config.toml
n_layer = 18
d_model = 576
n_head = 9
n_kv_head = 9
head_dim = 64
d_mlp = 2304
vocab_size = 16384
activation = "quick_gelu"
norm = "rmsnorm"
norm_place = "pre"
norm_eps = 1e-05
positions = "rope"
rope_base = 10000.0
rope_fraction = 0.75
qk_norm = false
attn_scale = 0.125
bias = "none"
tie_embeddings = true
parallel_block = false
init = "uniform"
init_std_qkv = 0.0336
init_std_o = 0.0
init_std_up = 0.0336
init_std_down = 0.0
optimizer = "soap_variant"
lr = 0.00207
beta1 = 0.95
beta2 = 0.98
weight_decay = 0.22
lr_head = 0.00506
grad_clip = 1.0
warmup_steps = 200
schedule = "wsd"
decay_fraction = 0.779
decay_shape = "linear"
final_lr_fraction = 0.0
batch_tokens = [65536, 131072, 262144]
seq_len = 512
doc_mask = true
train_tokens = 648800000
steps = 4646
dataset = "wikipedia_en"
Each number is 500 + 50 x the weight over the matrix's rms, rounded and kept within 0 to 999. Layers, rows and columns count from 0. Numbers have three digits each.

# down: layer 5 MLP down (transposed), 2304x576, rms 0.086, rows 2143-2189, columns 288-431
# up: layer 5 MLP up, 2304x576, rms 0.0892, rows 2144-2190, columns 288-431
down2143:535477498518531551543445435557462581561463484546574519604406570491537478557487464440461607469573449467415561482471378510548497488472501552643435543556518457548501482471451460596460508501458468354514359518477424495504556487500568582550488561481559572546468482468565434498532440582514560493516501544537542467504511467495481561597542622609496488499459560467557514534474480537482466526498461537471427537496424585499469501547516530522635
up2144:454471509446499497435509515506568538416504571526582512557553452572562563444484485534588630494434528460548478529535547490531485572460474424490588437515533551589487500480467412392531487461470455437513445527598421490491411432559506458436462532607451507497441520498447507520536527507405544499568520482331522656485568511561522401495397566522504514452414437437467462497517493518533485490495437481564467414387512517464467485477417504502494
down2144:457529473476440510474466472459473430360477463543484489583479480453515433521398437422481551436579487653558509512468598496504512519462473449456527566368526541545539507515441560513569484484423578495538543514534425403504411461615487506472612574571548457476436452474520447559524527501471491594523494512445454521511459612463408565485469430468481467456528496467390528563536584461534524494513514504495430440508465558583623493541489438477468
up2145:538523543564458512531465489453500595514498589602488516433460452509493446543524457541398565547441468546577497492496454459485519552494513519472513479586524542487467568534613496428461577455504482486485514570504441488445347472529518440546483529516463494445543462549515573476447500547496471438531466445421528542447462579512484481540564552503537442551490453519570467532418556463501500469495484467476506473550479549507478466557480345515529
down2145:376452552586498431324555558530486518442563556483523467557432595443461423545396385519503531549468552550409545508456554499491493477508499469543583511474520528421488457558527617589471568483446497444535498498506492538515503635412544502585473433506484494475461495541521547483485458415564483606527497488492532551548591468449568503462648578423636427566497449503506532444474602544481479493438443505526472503456459403583496444532454581476483
up2146:518599446456416565529474437528495514541531568461554467519484556546473490472432528541511566466560589500524480584556504434455496485531532524496560447392632445406418463454562476440517477444554464458467447541541621490528537515537442553540489502528598383492433478505451499448492454447507538508554476530590522520339597486580555412496596440470456563508525615391483544416506468461492425497496512509461484492536500431506528471571407527523487
down2146:515486566485453584466518477532587592488473536497518450511467528468511486646555525485390606544559523541449589519532690482375537464501531502589537589494505381509602454497473506440462465453542482517500531517476531460550524520515577627500507501422458394485382583556477580489497447418450491511555584564556394471453499520557509553579528559419500601435548462551592453387524483570540439492543508479497507436524457453479436506487467553564555
up2147:457423507489423527593545628509551464536471496543518557493556444545469543482493455459561517482516588512559445526456496439553450387437518473517482441426442565458363475480611535484563531531476482439481499491503585500464539447470417533533463445638542484428532512465582487452472474553469509548510497310588543463497529456488620527488461464452567483464420549537398388522431408501542542524494464543424516453547583407446511487523494554479495
down2147:551372422593408487499467442488539445453517492451578522461466510467506474592507601511470496469519431508463488490447578493578544527512536492518520566583437502584571485423525506498432510522510516504455533435580541511495587533525510604507452498520449528471450503510535492452517513547487522541540394500448517484492538490470524431478456504488521461565452516463479623515402468509557568510417541544461507518425560520485420542571497490453479
up2148:472508475556498469537442552556443573559417488562515527525448457486496444471507464463462483631532529469441521505536509543560533459577487506540581457591476463541551487548547583379470513546441580461551520473412629553509414502531484497516495472336428575522472436551562446473548530421408497462545329597431541502510501498503539516524484528579526589494526518561429528596459549548526452597495515475503443498553490510520540529520621479506426
down2148:486545576492548471435492466424533558487558424508409533531503453529506491540575484450499584525511495565506492546595461463593507551476545484481443424367496600569483471501463483487468538374525485554586467447484510477509577459487504517537450438499632539534474520511528503504452489512413536545491517527564488541517458508562388464533550488498411449558457488516618548457526501463565521478468534446446519563442534518541419471509530497484426
up2149:576569439533566509544489526518423491519551483502514544526464540451570487440542531556503428509369484477533445459538412543510520525562415473576421598530493514479458535472478595552550533568489516504526452568449518562509577587431486484478500528389509451427473475503442400575436581475549424583531488452472489490417424515598556479538522449558574532424488646431493551421496425491516451508528552483563506502514488499475378553516523499394580
down2149:496600512476520502473579604462527511519528482471531409435496469451468520472598515576474515500646431552526556472505445480525506531579407447470520534523547530464516452348459497498465440509454474531439473480461560471459523423556569610484528481558646481402424447516446502554458543358432463385456385450468488510520497538599517597445606542550537466521518580502542497473434501440549532584508564480453508502513398516490457441469505503441466
up2150:540506418425516495563473456540610467500493455348513446519404497566494588468542521474572596510412507495549465505465446602401484497530540557436471475515453465515431377375531499466492512536539624432451518569541561505473553490515543456547618520502508420473625468549497464442451414510480551595381477466466453556453568477655429449487576437553386570560382505539385451461470444430551582544539477400609442469553500423541507492495439556500445
down2150:403477504553511517477498452432514566495510464491489530574544501529533430493509612469567596556505555470495575592513506498496424455576504451545465469474489555448465484522407438514500468423515459550486430493403456498494482519522490501562519395421405527500603388455544451548520550422547533483540481536477480535516480575482480487480516494467471483532523461519490531520464494532490536536445593484614516481365529484437486560478526466450438
up2151:474464498547441363541367560427511449523495465413574579620581466420455415594533415512531560543497574465483493526546455509435530540426527430538459590625384441567551620488558432407546553443503496434518488475656490603480705622477536369664526480365464514527423509501524486456541437468474544496498440569569514460588463563611550494512391494511513518496479627385533583506552633587532502537480585596424497549488599493442466508478542540424556
down2151:455534504532545514474551485508548493467487504472633417558509596454459511502562551463427591536471477596424516523548515558447496527450411500561441552488493374515475472547515519429471532480446575506375531598526473509456609445569547509548616415434469538459483565570498441387455440477505522429578494528490624489565563476475524460506492607495517518554534499437620552483548515455459631527520494586456494497527485512481516505482571541563371
up2152:401559452447442489523399446532445674587498594493489405565554497483582453431442480476533493519416510487469520539524498543478432432480432492552379469593512536501422531496451504469446465488494467613494509514513476545544490498526471506608571563517590538528577576531512473495567556491416512504510541514529534484529517445556555543567598479493465480510556550537490444553523582433567574488453565546491537582460535540469550545488489588444521
down2152:448394529470565557504403473486526498503495488537534483531537564565452506567373517555505492506525467482512503534528598538515512512483575608457519494550507503555599464567471483508554479459524590514474546534474483487414484501507460499497378451481440480483427470486542566503505495465531488501453550477511554493541530498492561486465587562436519497524485529558505446481416470485471438524520449453571455493633465495467525447488554501579493
up2153:550487511468567431507481541531531557460532585488645396474522505449518522477442469471483511495466461422530588478387548523427561475518622517419548369555445490490444516516537480459470506445579517490393561457459574515598514522539517524553478451519475488466477526608528525519425482514480522414479513507533496461519460464492499573582509544650547516459455525540432431586532543488446450449501531492454462475559592422478431495419434490468525
down2153:525550428482442448490509570584549476474410442553577487474476516538550459541467465524534519506535537482510445484454574525481545445565487460544619495408529465529522533552500561509485558451623513550553458494528549502510401521459417523536450502519441519470410525501529455504509499533436540552500580542533512640539491494520489465539499471503524461463432371374420590471397520520467537452470522567401555535517543452458410487481433486500471
up2154:507471507516456514483447550513440453549539468478408546588571532504484478509536436512411486572478457488514498547494511501476451460489515489445419511514434483495432522517553534450510447464523463536491576542505506399517532545423405462408452490558541515559517469523523447463518478446541448393558532503446496547475471454479547478500476406524549477425492561452536564517539520574519420490522583497605562454442525575434488574400490420489578
down2154:459416591495409492517453494531448464500588457514486498348531509558564475529472422473465423526482543473573508466472498491500576524496482529595555487482457519563463429447505460521512517538488465592481425388446522411422558447472444470490488440417574514443521493447564534421502518436454518488542461530412554417467461518430468589574532519496446505447569479464518458401489525514563556509427488558568523585547536491422491443483439379518454
up2155:492486456461479523585533493455520512505486491462530511522522525502536522498537476494442578620549566490456490496558479547589558508525489625547533471498504481474485458491466471455548444499476509454532507572435471469527537495491518470472521521371498487474482477464484495469470443518505512534453488441469507517550463372516540487480475466457481550490531578449536472518473515580510600550558485480587482564567522534486530497527449505564436
down2155:491450518467509502540486452473401499495520427519441500497527522603653496468511551558496612399453480485489458453506552511569516493536530499474505543442550435563583420535467531535539493561475546483434459485421531497444351626463531443477585472476463518517509449496443494477469425514511510509473446445445520492513624534518448402513511457502537534392525451408513418461511545489382512480478483486503464516490539389488441555461425542463507
up2156:516536562545413504556543580510451516492483446411468490512499451486530526465521471467501360390527464499503416549471549487531461436505468502389529479541444529448539537454457441460438585444497470545451559501452544511514485532508465591412538576570547476517510488456540488479573553427437531555477426501567497512562433432517491464692571590515512491407534504548555515557511515511502412520524451449531464476516501521503507507438528583546622
down2156:457454476508500562505593543488519405435390462487564556501463515430472579475542520473419491495419546531596486551458455463548472481533438519585509532465449565457464500432412491501523519471606466476469542465446557566409492469481419506508488556453568514559493480499546424572556516494463590528500403563575468390487551458444524495529504580515521458495477428527440532537501510537505557455495512479518482386355555525609470490509497548494504
up2157:525422471508474454535508445596500558443498493541487457499517444470439575451507482549486497429568471453443441512428532451557497516533450591423511545522513582550492436562461514531448407581538469530529491518479498485505575477518461581520409542489534434563564502476510505478472529485489523458442562491417364486466447550464531485529492561574560503469483481546497609477462473531548520482552579468467498511533444507501458565396477525451482
down2157:441443352501577487588543580505521535516420506538527453448455564493493471557478480453511439525558486488505532495535484651446588460454476445505482511516588525597520477466488549480516485415615503435507478402475524520530502543433514530486512416483501481473479447521473478535556518530505437534612573481501566494519499554569511502413447511589467491463467421491506404525342517635473503525526444514565547421454592470388557520500578462456574
up2158:537541511451532500589518573463423547510614635508501545547535599467451496516502530551470391469553494538498425496425481523501656509504439553571492490473523410550460601419500512538461436539491422459554450424471495535520578511571470457421546528456469452534510413454502495481421470455529531485466462499427542534507529554436475566495442572466462470550477505515446528502477528441526471455525412491589548576530517513495456477427395515437507
down2158:519505488535467546530526402474525427541389475497548506438488496531516497521505510450631576572458468479438437464576515507530461477496527491485504507497441517507621555472512428474477574409554496512554498521419525466513559574441446491568530447533517509433465499567578509501516493571482510585517518415490431492454454488553556471585538455507491513434544473510518514571504507560481620564527573424413527425487657441529525510548544527528455
up2159:454464474472481450447443581537553444517500478471500537546489517490439468484453485504483489466485547534452442537495526509504534544417475488464432504496410501444462620487511432544472450391425598486423555500488476488462408484584480387581468441522446573540521470504618511482473568553486546421577531467516465487535492616533565522556484519420552452487481472512466559464570488489487415450514567492499527572506500528570515449537443541496501
down2159:514525465464473547437501494537496521555519521438426539483479472436515535502534435645487589580453564467581532550452512424476512530529520520393457461495501427535492538510569510479438503427487514583402514517530412403444511504478509449541560399465528437488476544576567492465558513465515545587453454497626600496514518476531508464553416502460473503528485427524489527446485425467459515546437624456538532528471530514567519524533441562553459
up2160:548555483432563498512456528432450525538378386461536585488507523441546542477543556532498523463548545568481466479435497570443531502516518490431503420522438461468431494509430468533496518377435410432494536511560439503511464479507489519444476583409472524522488545507387466526563476569480442413501518442545480435477571353508559450454399517552505486506456535490424452520461476514439559556520513535375543444463445486545481505502455475500493
down2160:372506483486479530516517505495461439428471514518500486455606465469454520502538552500472529459491497519570474468528588479533602485503531500527571488434416542440568457534536569443567470482525552571554466444472502469437441491497591529499492494545532509548483518381523514487454471494414473461408446424499485468523519524461561493532500570493443491562587431401534499514474477542491557368510505464470523564544483581511478607552534569493510
up2161:553463500536535524462501507522443512501443466465510490474548502554490496492476515519588503532439509447514540456500506457520476557575492537569445503527419519480486511473421477479461456540536494431460414518446507575494505526543536480494454490571465482401422454484513411514516507510556457545644423472503508431519475549522443465520489491382530478486465467514435550460523571552529473510496595514494506529514515489386501600557572562562407
down2161:497480462486449449514515537470515526454459505537457537426496412511520560541504447430546519563541512527535554500559383535490510577485522419492519548526463519510519533387485512445573497465458483464508584525491443526465518517479539489374496431513441476466485532517574483457494397450560502574553488482526532471569497526478498503474535492466573511452446496477450486491531507425435515425579425567366456482493502457510445460611542495588479
up2162:420608521631469547438437545565493450491413446421483503453617493531606579502486535541499394419447452454399451555456517499473476562458517397532511413524514505561425492481553509499564666580509574431511630469439551470537482486500514467602356559546498446503418426529520510525593665498440488525583517481395553465594422653415552436620448528474557503489523391509489384511442422645619520579595456635447441468436513473615442392374534483493587
down2162:540540638474484528434396514478493559597524549415483527454562561478525547443568503437595537426466469563459436497601599553449599611545460518443485488465452485561545582504519369503491522554533530458487580505578531582489511588525535501537529576545534486576415431483517563407575530520522460511452509461373457553596595545511459466512365525497590481483499500547506474451461496504606494436497486555497543497555471514433574467525403450513483
up2163:475480467485483494483474423479438455510498558466540577493521576523522514506488502484549536479541515575452497554524570465523526491550457487502467542512556438438534519486453507569504493464536480501500513477415460497549545530487489495542544545476515537398499509528492458524550512565572533467511551526554535548442529428519480590529441551537585498554482401536490563520450505485504493459585566481486525533558481461534537468554504456577487
down2163:428432494394397544488554442525445491524476524514538558467503444550537458550512510499517507478501476464600513500497531499548500530460571432509545571560522487486503482512485549503481456524512562459517495503506629490487475485520525515391527538556542525593453472503484551504588520471520495459473555481586560465479549455499560488466497443576463452555469575548508442484414577455445461517555600470564540564437439549503510493492470434486536
up2164:517553502540472536497442437479507566426523485516517492470449589514442476414511516527512575446508522516496431505513493536486573559524546493503490548526489571429484531518475466496505454473454431464495521508517536532507552508532485485519449506518522522531504461485463515502501542526409432376514473536523473510472440507521558466482513457634522483452443490433492557512414516476501526463522449566434646496507525485499552496507554475533564
down2164:429524537518490512427577490506429506495550449425447516448483520532500543556541545507575478486509461578495511526548566589309557467438528539601496542460474385553573591580536539493578435441433526510506497530575479484520584486452516555552549479515502530552523474515485513379447505450467550493532572504509547503492482561474616482399514458487527520522488544503518464456420550520527531505434503484447519519488476530570513508452497524493605
up2165:550541534491469568494480572518449454488513636433647459557378427499529420532530556380474618460483385575640490509624626464499435452533534483492541444529635621380611539453493558416497500669435547573309613410653378661569556559452574571420482378491355443583450658445508454506560548439453545538445564613530494670467493512335537344550543586428417531426445540514565436515546540435525567499533568578587527550462553574471379425515551526468486
down2165:561455526426492517314415500573551507439541519481405538465467637579461397466467478411503508452517475501401523499582598505462379476570565440425495506661562420464437511426499547505504491452582560472430379373623518568515521493533479426576522475532500556514382533457474470546534491452390481489514402562397469599484313485491507482530489391514394542515513464566541435594499492545526417478564543509606527532500650573425515469457520497503476
up2166:550579466484559406533494523454471445588469529615565510569499415492558440541470453466463554450494507527496437536652454468465539490475445437582568446536448465571612516483575556480453547541482482436544363527434487563501511415438445563467507477433480560459547469529479438494497515487558520515509465494598465576469556493464408515603597542522523503522533487478511565497452601421599419496593510528526561525505586520540537426527382540429437
down2166:566531517449533539579469541471470539529667639543539399426556445526466518519513484569497536510418524583360473533584448433466558543543445476529501494508492518420578455565507524440531481526452592518581541461433502485549483530511528550549544531515375567461621523544449563494485537448464511535522505545438426535464469581500391516483442431504474537507516519534562531515556676487449495395579584601531461565475500518517550514484489403516544
up2167:454515517619561380455517495528491505471371532522521524538496485507577477393463504460481541522578512548550530468512474579443610499476473472544479508525433465499565472488395571475418504542428440543464518453454498485528459529602506512568522445520501518563493495497495479558544521546486454548517491482490533499473445518453493539602525445536435477520457415533497468498542562556491502479536451551485417443498513492487518503524442463491438
down2167:522502528507529398501483480505552491529524480453503453427583558530418533400521527518497497506452523520441461501446466506539433451478543450450521448477508465489392451494520498526522515560505495504445463439451469509509620449493527525460503476531555550382470563523490549529487514584460498432437478501611492511527566439572524520590458478503548500520482506505441482560492547516480442503536539515531479471516464524452488396460499500483462
up2168:571500560602462495419526491407614430497400533530539561537518510503505442495423525491628504580540404472413436457599529588585611481580493456534504573545447482586467557564495425513467513545460414500544528461485468495499518593467542407570513456516476539563541508494522398453441454589439507558423473521478497456435564483541454555481501481536536444550512576527511519541520544489572504497531604449425520512455492384595456492539480494500447
down2168:514607508468472467523528431523537532484485484467454378452494524553546499518505550406483461449518554390521470477500538541417471515469515496464543437457475506396471579415485525501478482527455479510567454515505367564469594462464515464401515438475441511499564558568522503453500480546490488498539428533555503533468589409548370548496617575471429491448565442483554544545474487518542381393451394583554475600578551629450461420527480476513572
up2169:579511540495569524585507452509542447469452485454498506439479536477488469419413479544546567561560440508521488565483526517536633490524526524402488466576423568529507586407490391443520460632391547501555506494567527478517503511436521514541454554523540542444468436516447525522521430508457536482493527461481579538450586477483497462548511386491461574458499532512523472563532522559444518529503470454570557478588453411537492578547522546539521
down2169:500582492513500418508533492591514513565448500497396611503442601521503547441513526512609526528436445469436517506503423505549493485566438544592538449387481519532522534543496476420492479454528434537505499540513486407526382472461500589517577568474438568469466538491451484466464542490522580448497368499485500538437512588504487540538524519563476490538458505520584533421380434492479545512475413496494437515544439348483462525607468405634597
up2170:601522448503617533456532497475449472611546506564456405490481444523518462499472469551505495448541516479503404433537534484495479398516524537562486525601604464430513493493576605602461460484504449470521526487489465483517514552531329517491546484517554537507540472501508483634486626503467464546647507556510470511512503451482506528424506522570509476427472422489440438442529497491438504548494498461493603461481460432580547471594509473506417
down2170:456516439550516472516479497540497503546475395549488506505519494465520431460430460576438557465500649544577485537412521419440469437561459526445588464460510411575535548522484509499509498542563523478532523541471467583530586465527506548522494503518463493511533436512448532425441487469497582624591412483563645505538528456532494493525477554501459482573462556573413502498485499548507418538479510458574503475543479421501570534466597503597494
up2171:507481505447556426489617488458504422542542445540501434544493476521537565459370415552584476441480527512461566500548433550504442471564522503550583575492451648516450514606475514556535445535495519548482517434547513510479570534419489518466458432536474486496567598517510477500445551518491494526568462432509561415461584368507500438505493609490607589533444451386462513579554550495599531507535607410542429500493536540438524480542456427458447
down2171:528531446529521528482486521549534460445586460515515440466531478538486452567511588500522419392354401565544542504495456514573454486437579609598438502518470544524565430533511460472463525496503447565490479482458484481422408540572447357598532552468493456527520481494520485517473493511497508408528449460560472542488489514588444472433415506497372610445604567602528571516509421476467432550468502471528445494550562576521530527514596466536559
up2172:520406468562409553486579553494528488521438412461492574527540492422444427514494556554548552523474447525401447487493472543474539563536541476443404497484497504506490520523437506596527514478490426487400468487522563472506582539479497506515481507567472467458486506534482438442485405454472458549515493436430605515538570570535504489484516483456529552387488538599517516517414409511520567345381501512491579625561589469548575506564440498503496
down2172:532518453561516484552498558523513497464528395515577431451497467608492485532478444515477415519487462503497512564399512452559620524506443461358501464524534586411551531558586516499501483544525642566534566531543400458481564528540505462503416499451487518508474533506546515498517495556494512454462482460476477482444458511489472554537426484542461543491477610571462585492515469479546451559630547571498354442508539521419486511450541440513454
up2173:445530511547477541569459522524460523461477418481504461440512484513467414486413539546481608524462519472504517519542458511529575490467538498524530479596461594431480514427497447455529473467541466406473498460449487567537502502512501519474606620533501464486586497508509478472424583530490373580594483573424484635506495510558483474432467438492550522404517505556454454456504420443498491514517493490512528479515579448511495500503488568486425
down2173:493470497580539533429479505489515498429456544473545540497547475467533462527512579453566535443569477514552585502567498579478489544494565478513464458469520483420606486550508470488577464505471492405416493417562464556525504442505431478536497534500458504537543446469489512496474522442589509484449469528505540580517388481503563508528501500556490627501512459548487525414512513509431483446538430477557495533480512538533473507494460418456565
up2174:464609429479518553441523497493469562508532527507478496555489491470491554444425439543573531462563550400522480513461529550463418527467514600422530522469485489444383529464543538564456513467480608505570471468478551423459514517438407516567453557528545540537445639486509567409518477478443496424452507445569492562515518511549475462477383474517471572583512526531529445409503533537606534533486534510485528443517524531474462503500490513533524
down2174:448514516553502573475529501520578538432451470578427445492463518577525556575467484427555518448547500426499493509501475515491475409426458508419490461493505518567457541497460488446526491424541540464538535587451530599489491551526491372615467413438617525438447580482522593440444497489494503413527527471533577588511509487553501514503409413443506517541502486492355484434507556507528496495484474563447539403624517548480526470517510654444445
up2175:569444490565488523575483445453448478606458468518377502473476562523433463425531584429471431527509415453523496469506424564469525557503495492444590450525434531550473628499412541497532553497623562546566451498509561473470561559424500415523589421559489565533438520395506559492596485494464553534517490510424534461511449416564434559480517523443491465484424549469431465500465521661437575456520438516443579487509448424495546497517614497525462
down2175:505526459517588450474506539549486532549504524503494502494495540494483453432394641461606445547516527515569613490496463564486571447501589471477591519563523584429454511508476514477540466513503502427470450487502596515467475558502473408530435539486427513519494423508355548464565502595470560541609503526571579442501493478521532514440662516397476509505505424517500432592502598510515474464496430507487501461401549445538527516527525497440501
up2176:493434420440517428486413408453509547510516535538568528459601503474428529459533496621509474516567575406532450423506509580474507475456497475493554412490510553458540484478457458506537539507511462512423502439567362425457483604470392472438460603539527545431473570482539432403495528629647492509502528523436507544574370446461511494533517544530554519520419579551474529485453495575502475459528646404440493487495448567537481440477484529481541
down2176:503501501518486530595482549485459509575569532485399532557534472569443561501568543395461587587512465539539451471545474572529489460542477452489512386477509459477392447531478497437482540461464567367542498513445607414540438436518469476480489441518557469513495454435525414520532504366379524514447525448428508501514483651513468598565503507507492466534476430469563475378510573458546483545610472453573535527500551504450486460500493435442572
up2177:537498463554486545363468468470422601583417439563466496612560403519530487503449544555563529468524520490482581506452468442513547586615510444425489474465435509448524490427586606458508577497543477443518468471567538433495478520588530501522430452591481518458488515499579522489517538457485504476480461409436502437455529504480460502452486504544510509441398448519576376545482518425505516487463543480410373408490570490449562572534490548477491
down2177:494478476492558556632438525496573480436553523455501502483537513434528485581511475503376354491517532598529535534469567504474484479520506547536496524548461486412573398503481445464522392416535532542374512459412511571504467527536481588503611514432515518498469428515504435465572445510481550470495573527511519536477509481477553434552475444479511450468603472553577509467476430560449571433542517507509593581520520445531525556507510590479519
up2178:418468543539486469463507470470552504483537462393437611504520557499435545521487519522449523395466544455498415530503510541546346455495434491511396472475507413477403506471454545496500516436546537481479503631494560524482572531536559466598463465504507590545507494424516475468467517595592399488553481479464548459507496436544576481484467455459397485478533415501417551456418502559533527575610541511450499510581495595495506453550484507604516
down2178:522310521472537505474528463473550566454520514477537487487477496440414506483562572383380457473521554493525483526561584465509409467600385484412503514433454470454409550480433436533551481444534585498488545475556509460465532437396509472514521531549564475528477479501567492546444524436667468472513387433476492583508453577499633591503577600540448518375483467478584505478439492555490554542576475412463513491618490563363520580661543451552484
up2179:412499516389463488545452493541458556458502557548515489559465539420581439500555527480556510482531492466463498541544559577453535468511477505469544497514534498480470529504500509548478508479524541480534604508424502505484574470488475563395553562468455475474521504534461522433497503472504580522535544486540494501523472511461480498582508551477536499422420540446390446467487498507520478493501485520487563562463528454515515429509577472469442
down2179:636516557535543455435507577516453479436400551513409518539532460430450659471623552583494480477538368476562473470393516490503467504636516537591538499515484430514475503461480482534531526575445525503473532535404545552503526482492488485519528499484541488530460581469498475532458537521540453435542464473528484579533465475458506526507517514499495481506496485593506469428528529487512587435550518499534516513469464505452648540570542421409482
up2180:541462543474570511526484517560576527445515536499537454558467427505480519490521501507496487481435498508563474565434550424487560409591448491562524484494494542486481491526523496490438533479582505476496522540571554481585515595497383484514540563486545518508448532532535426446657528515464432442428542431496486459560484553532446525484467407523500478474517494525534512579469425479481448487537520479494468476474384518495439424461530485406502
down2180:490535469550548509519515506465488421472488506516504520488492497483599510501493579603515550479551529501386534548516430589570494513417506507520468436516498558479474476531498590570458509454447541564458481425401508573524440500479473526584562523473468451487500483481570524493605548477496543492469500438475519456552592520487467590481436502525517574491486487508538564513556359568482536501493455520588535590509500533533447516502459501537470
up2181:554511518523460570475536537475448595547508455461529456471493464424499525635437434549467489503505568465430608542552482524413553508550513516496417443503479493451461538512523403559463510474504531521504537563484495455515596599528566516441450612464596595503528443405550526487447527454495513518530568500490504609550569579421459546494492517576483499521465553494479530417559552532526502530545346553566493485482488546393414590445558508541509
down2181:499530574484494496497410601479571505526509489572471449497510439427425526513517476493380501505486481524415493619541559590474579556484483428478528595505484526496497472539405442502378501447362501517529545603479553540426458544523474467433614486445529487463467452438549500476457564477544536598550487535519527515493524452509560465467500525549399465571519468510528566516554466424428529510569427495487403499508476553401438557516464477520443
up2182:490462482485572418477509545488530462510413669435610542415523474537450475497454578530473523427566470452534504523490531527512527460535564548485551521505482441547529544488448542562460518525469546482523469493401493518450495481504367563499561540630559517488528469512510465603442420635419511504490492446579606408499438503532499483528468552505506502444503549507540546443411615527486452509484441458471542474496456519500510576512562545482509
down2182:412413491485526516458383518556501580454552434440446479552529495543498583451550426599464508463526478515485467499512462455563548474474452498530513499441389503521458563481484436522530460451514568531510512452494580536466504516522556452477635415487410433501507538516508466491404435505522479523461471515411480490436440575564570476468575466486487462437547506513569539483488479495531493535515436533498530381535530495535484484379494453589483
up2183:600540503404461494544393488501444478466521465482519495531470563570496440635460415550550532472600536582488498477514500505444480559529528497462571458431514527522444468510404508539473637438478532475548541442525553448619546542535493571551492507398465536516567519604585523435545299529366529424478419432468430502513438480495501521570526444450605513455469507467405523474471436491499483497585504549515482486561506494446513527463462498504428
down2183:556535450423453484544501475430522402461467518568570572545492416477518477481438506535600505448529526403518463482558485456497500544513470549369475536444562488465528611458422397521463558522521537515500479527577498474452507544500517551544541509466517570496436464542542493418437500532454452427433481500520424572506489531514518496458499494446570375533424528569459492505478418477602506548549419558528398452435400459493475430558513468385529
up2184:516549450452500436500485454518392469549572517537572502479447516482453508524521488482536545576571502483433522447408529581501596550520487506523477555511558507394427426463497433466524479528518472544533458520527591509428535518477572544503531555510401549501537606519544541500434504496464430479541458516448526446540513506506442596458471559487490507542484544551515509529372545518467527521492490503426520503565467506506438425578432422466397
down2184:576558486497467475508542524465532512457510441490456529550516504449556521502489434535471518454471549504550479524583521552518418469480497511394460455487487508490516474492509524554469463462511440496484426446472476533487448614461553546551491535501563470627491501472533499454521437543411500432553552427443407565506647452539450549537512531463552452470489507532451558489605447514415429435476578467519587481488464444498410439401558485584427
up2185:508530510554653479453563541488473468482503520495326523659645563485433573467535525484564547480542587534580517529474457447407404492475460674464491447529465440450451419471381477523534487438442538527462538617581555451483577475464427470474537438429534509436386574362498530571534459551512449486511525459507526569531494539513527553535567412519554498532497468533678539584509506535503483573457510521436506442492558501472564548445450437433571
down2185:517466516500540513448480494517501532421408524576475516405424537574524460510483493458487543480532477542518448514538474492477534478495487482569498431421564459541487492514592514475475495441517528529514512434432514514482512509474528522503538475473490498501449489487548506463516466452594522481506461541492519522415503410403459513535580516464416597561524482528547511515473539530478534572440540545498472518546510504541467487500594490462514
up2186:450407432447436527580507476470536470570534452544470503469496530498468515433477486495560527483509427434531496482454508523385435557490536540498517514462447436412474507515463623469520544564493420480539567471481514535426563532506476480539507514478523461426454562538512495443474462522482482548484481440535429525450555526484496477537445462495539487518545485645477449497555531496516511479588444565547509437467460547483487468532543504528522
down2186:482519488494503479471490587424528509493455569505474546516462489595468541490558474539543526484438481573488586496519490519407517497410461479496464492465441511436566504501590457438469492541506552433567528524488460578451488505395536503482446393546488412400525566559418466521423498481556518518475545508509549504492506545488484449552578640487545520518514495537541457535585457527440507468509502509526387483446507418512537389513523439426384
up2187:530435411424523439403453456393502509492510467417484596449504469443599463514462473484410528569414561482510485465558549469441515428532522447460485531511494477492467546484494498521481392550447548513468487527472537496469548579533467488510529458493440445422548514437461400410579519456522451578506499428507491420489581552457444519502499472432595522415455444575453432505530507514463572474468568586504442475429510542458439534517478605410460
down2187:404500497493503571490577310465525477491505392547424519403455495493533480457495400468558455517577540573560464549593462465474538507525527401447464477473430427513596528475449514549535508613562509473436495567497503520484567418462563489512454464368416490471520482533615500490502523499511470521527537437499443518468575575451611557460495578587494501498479525411414658450475587506559536428425546504482497476399569505512407609437445479481493
up2188:448440553458547630559534465416383574410495525547460450467428427527504473494535519540497505464437401489535569460489450508452488504530464592522537563537547574470472484544349519508623390447484509492431483564498546511413633527597508506451436471370525597464498549487533531436547485509525524399677591536408497578468533447484471452427441560445452503476500539494460484524476550498402520482547477497468588519461551484515550546461507598521499
down2188:527479429462398512439475521546611497508455520324392549456510530562461421476552569553554508550416519501513382479587473584563593485462512457452516489499548513594368381568569552434432607532510458504478371452455535488526511530492444413438501546486488517533469531444522540570491533436490438545509479434546431489598418550553488558603509510459491447540580469474483449448485447547565464464460507493533468536500436410495421513462509531476474
up2189:548475562468518538519514509533492510575506531459442466530541538540446549550515533499505535526587477497434502441489520490450526490434521567434559560493524400478518465490479519486536574475500497437425582504517500483427482462492562569486437599505526533515479497437472468491554516493468578557418501508449508483442597491483488559436540421520488476504482492466511461498440513489465440510483484541526507483558430457441478556579492539437534
down2189:585422578450477547538384475528575478505533552495521491530505461435466476528458474537575485486494531459437458533500517499497492570555514521513484558501499457490495560486479516551507535443527496491530552540580467623513528477380496509504442486452531535522467525483470456607545485414418430466391504621491494491514423478446476470390479376477465535464445537558492546483458490528527518507505471474423511482498523525508476445520473511544531
up2190:525424538485517394548513463504498467470465495537539589512469519495464465468524516514578620369425495515461489486437528444475636514508554459451517524508599497523424450447528566530526400431471444539480547467564582536540578569492359444438538536593465535485451516449518525563455423524545544550440515634492480517511489484533498468564498453463427477515427431438536491572484520497467485504514463420488506532472454539528454540469442480571579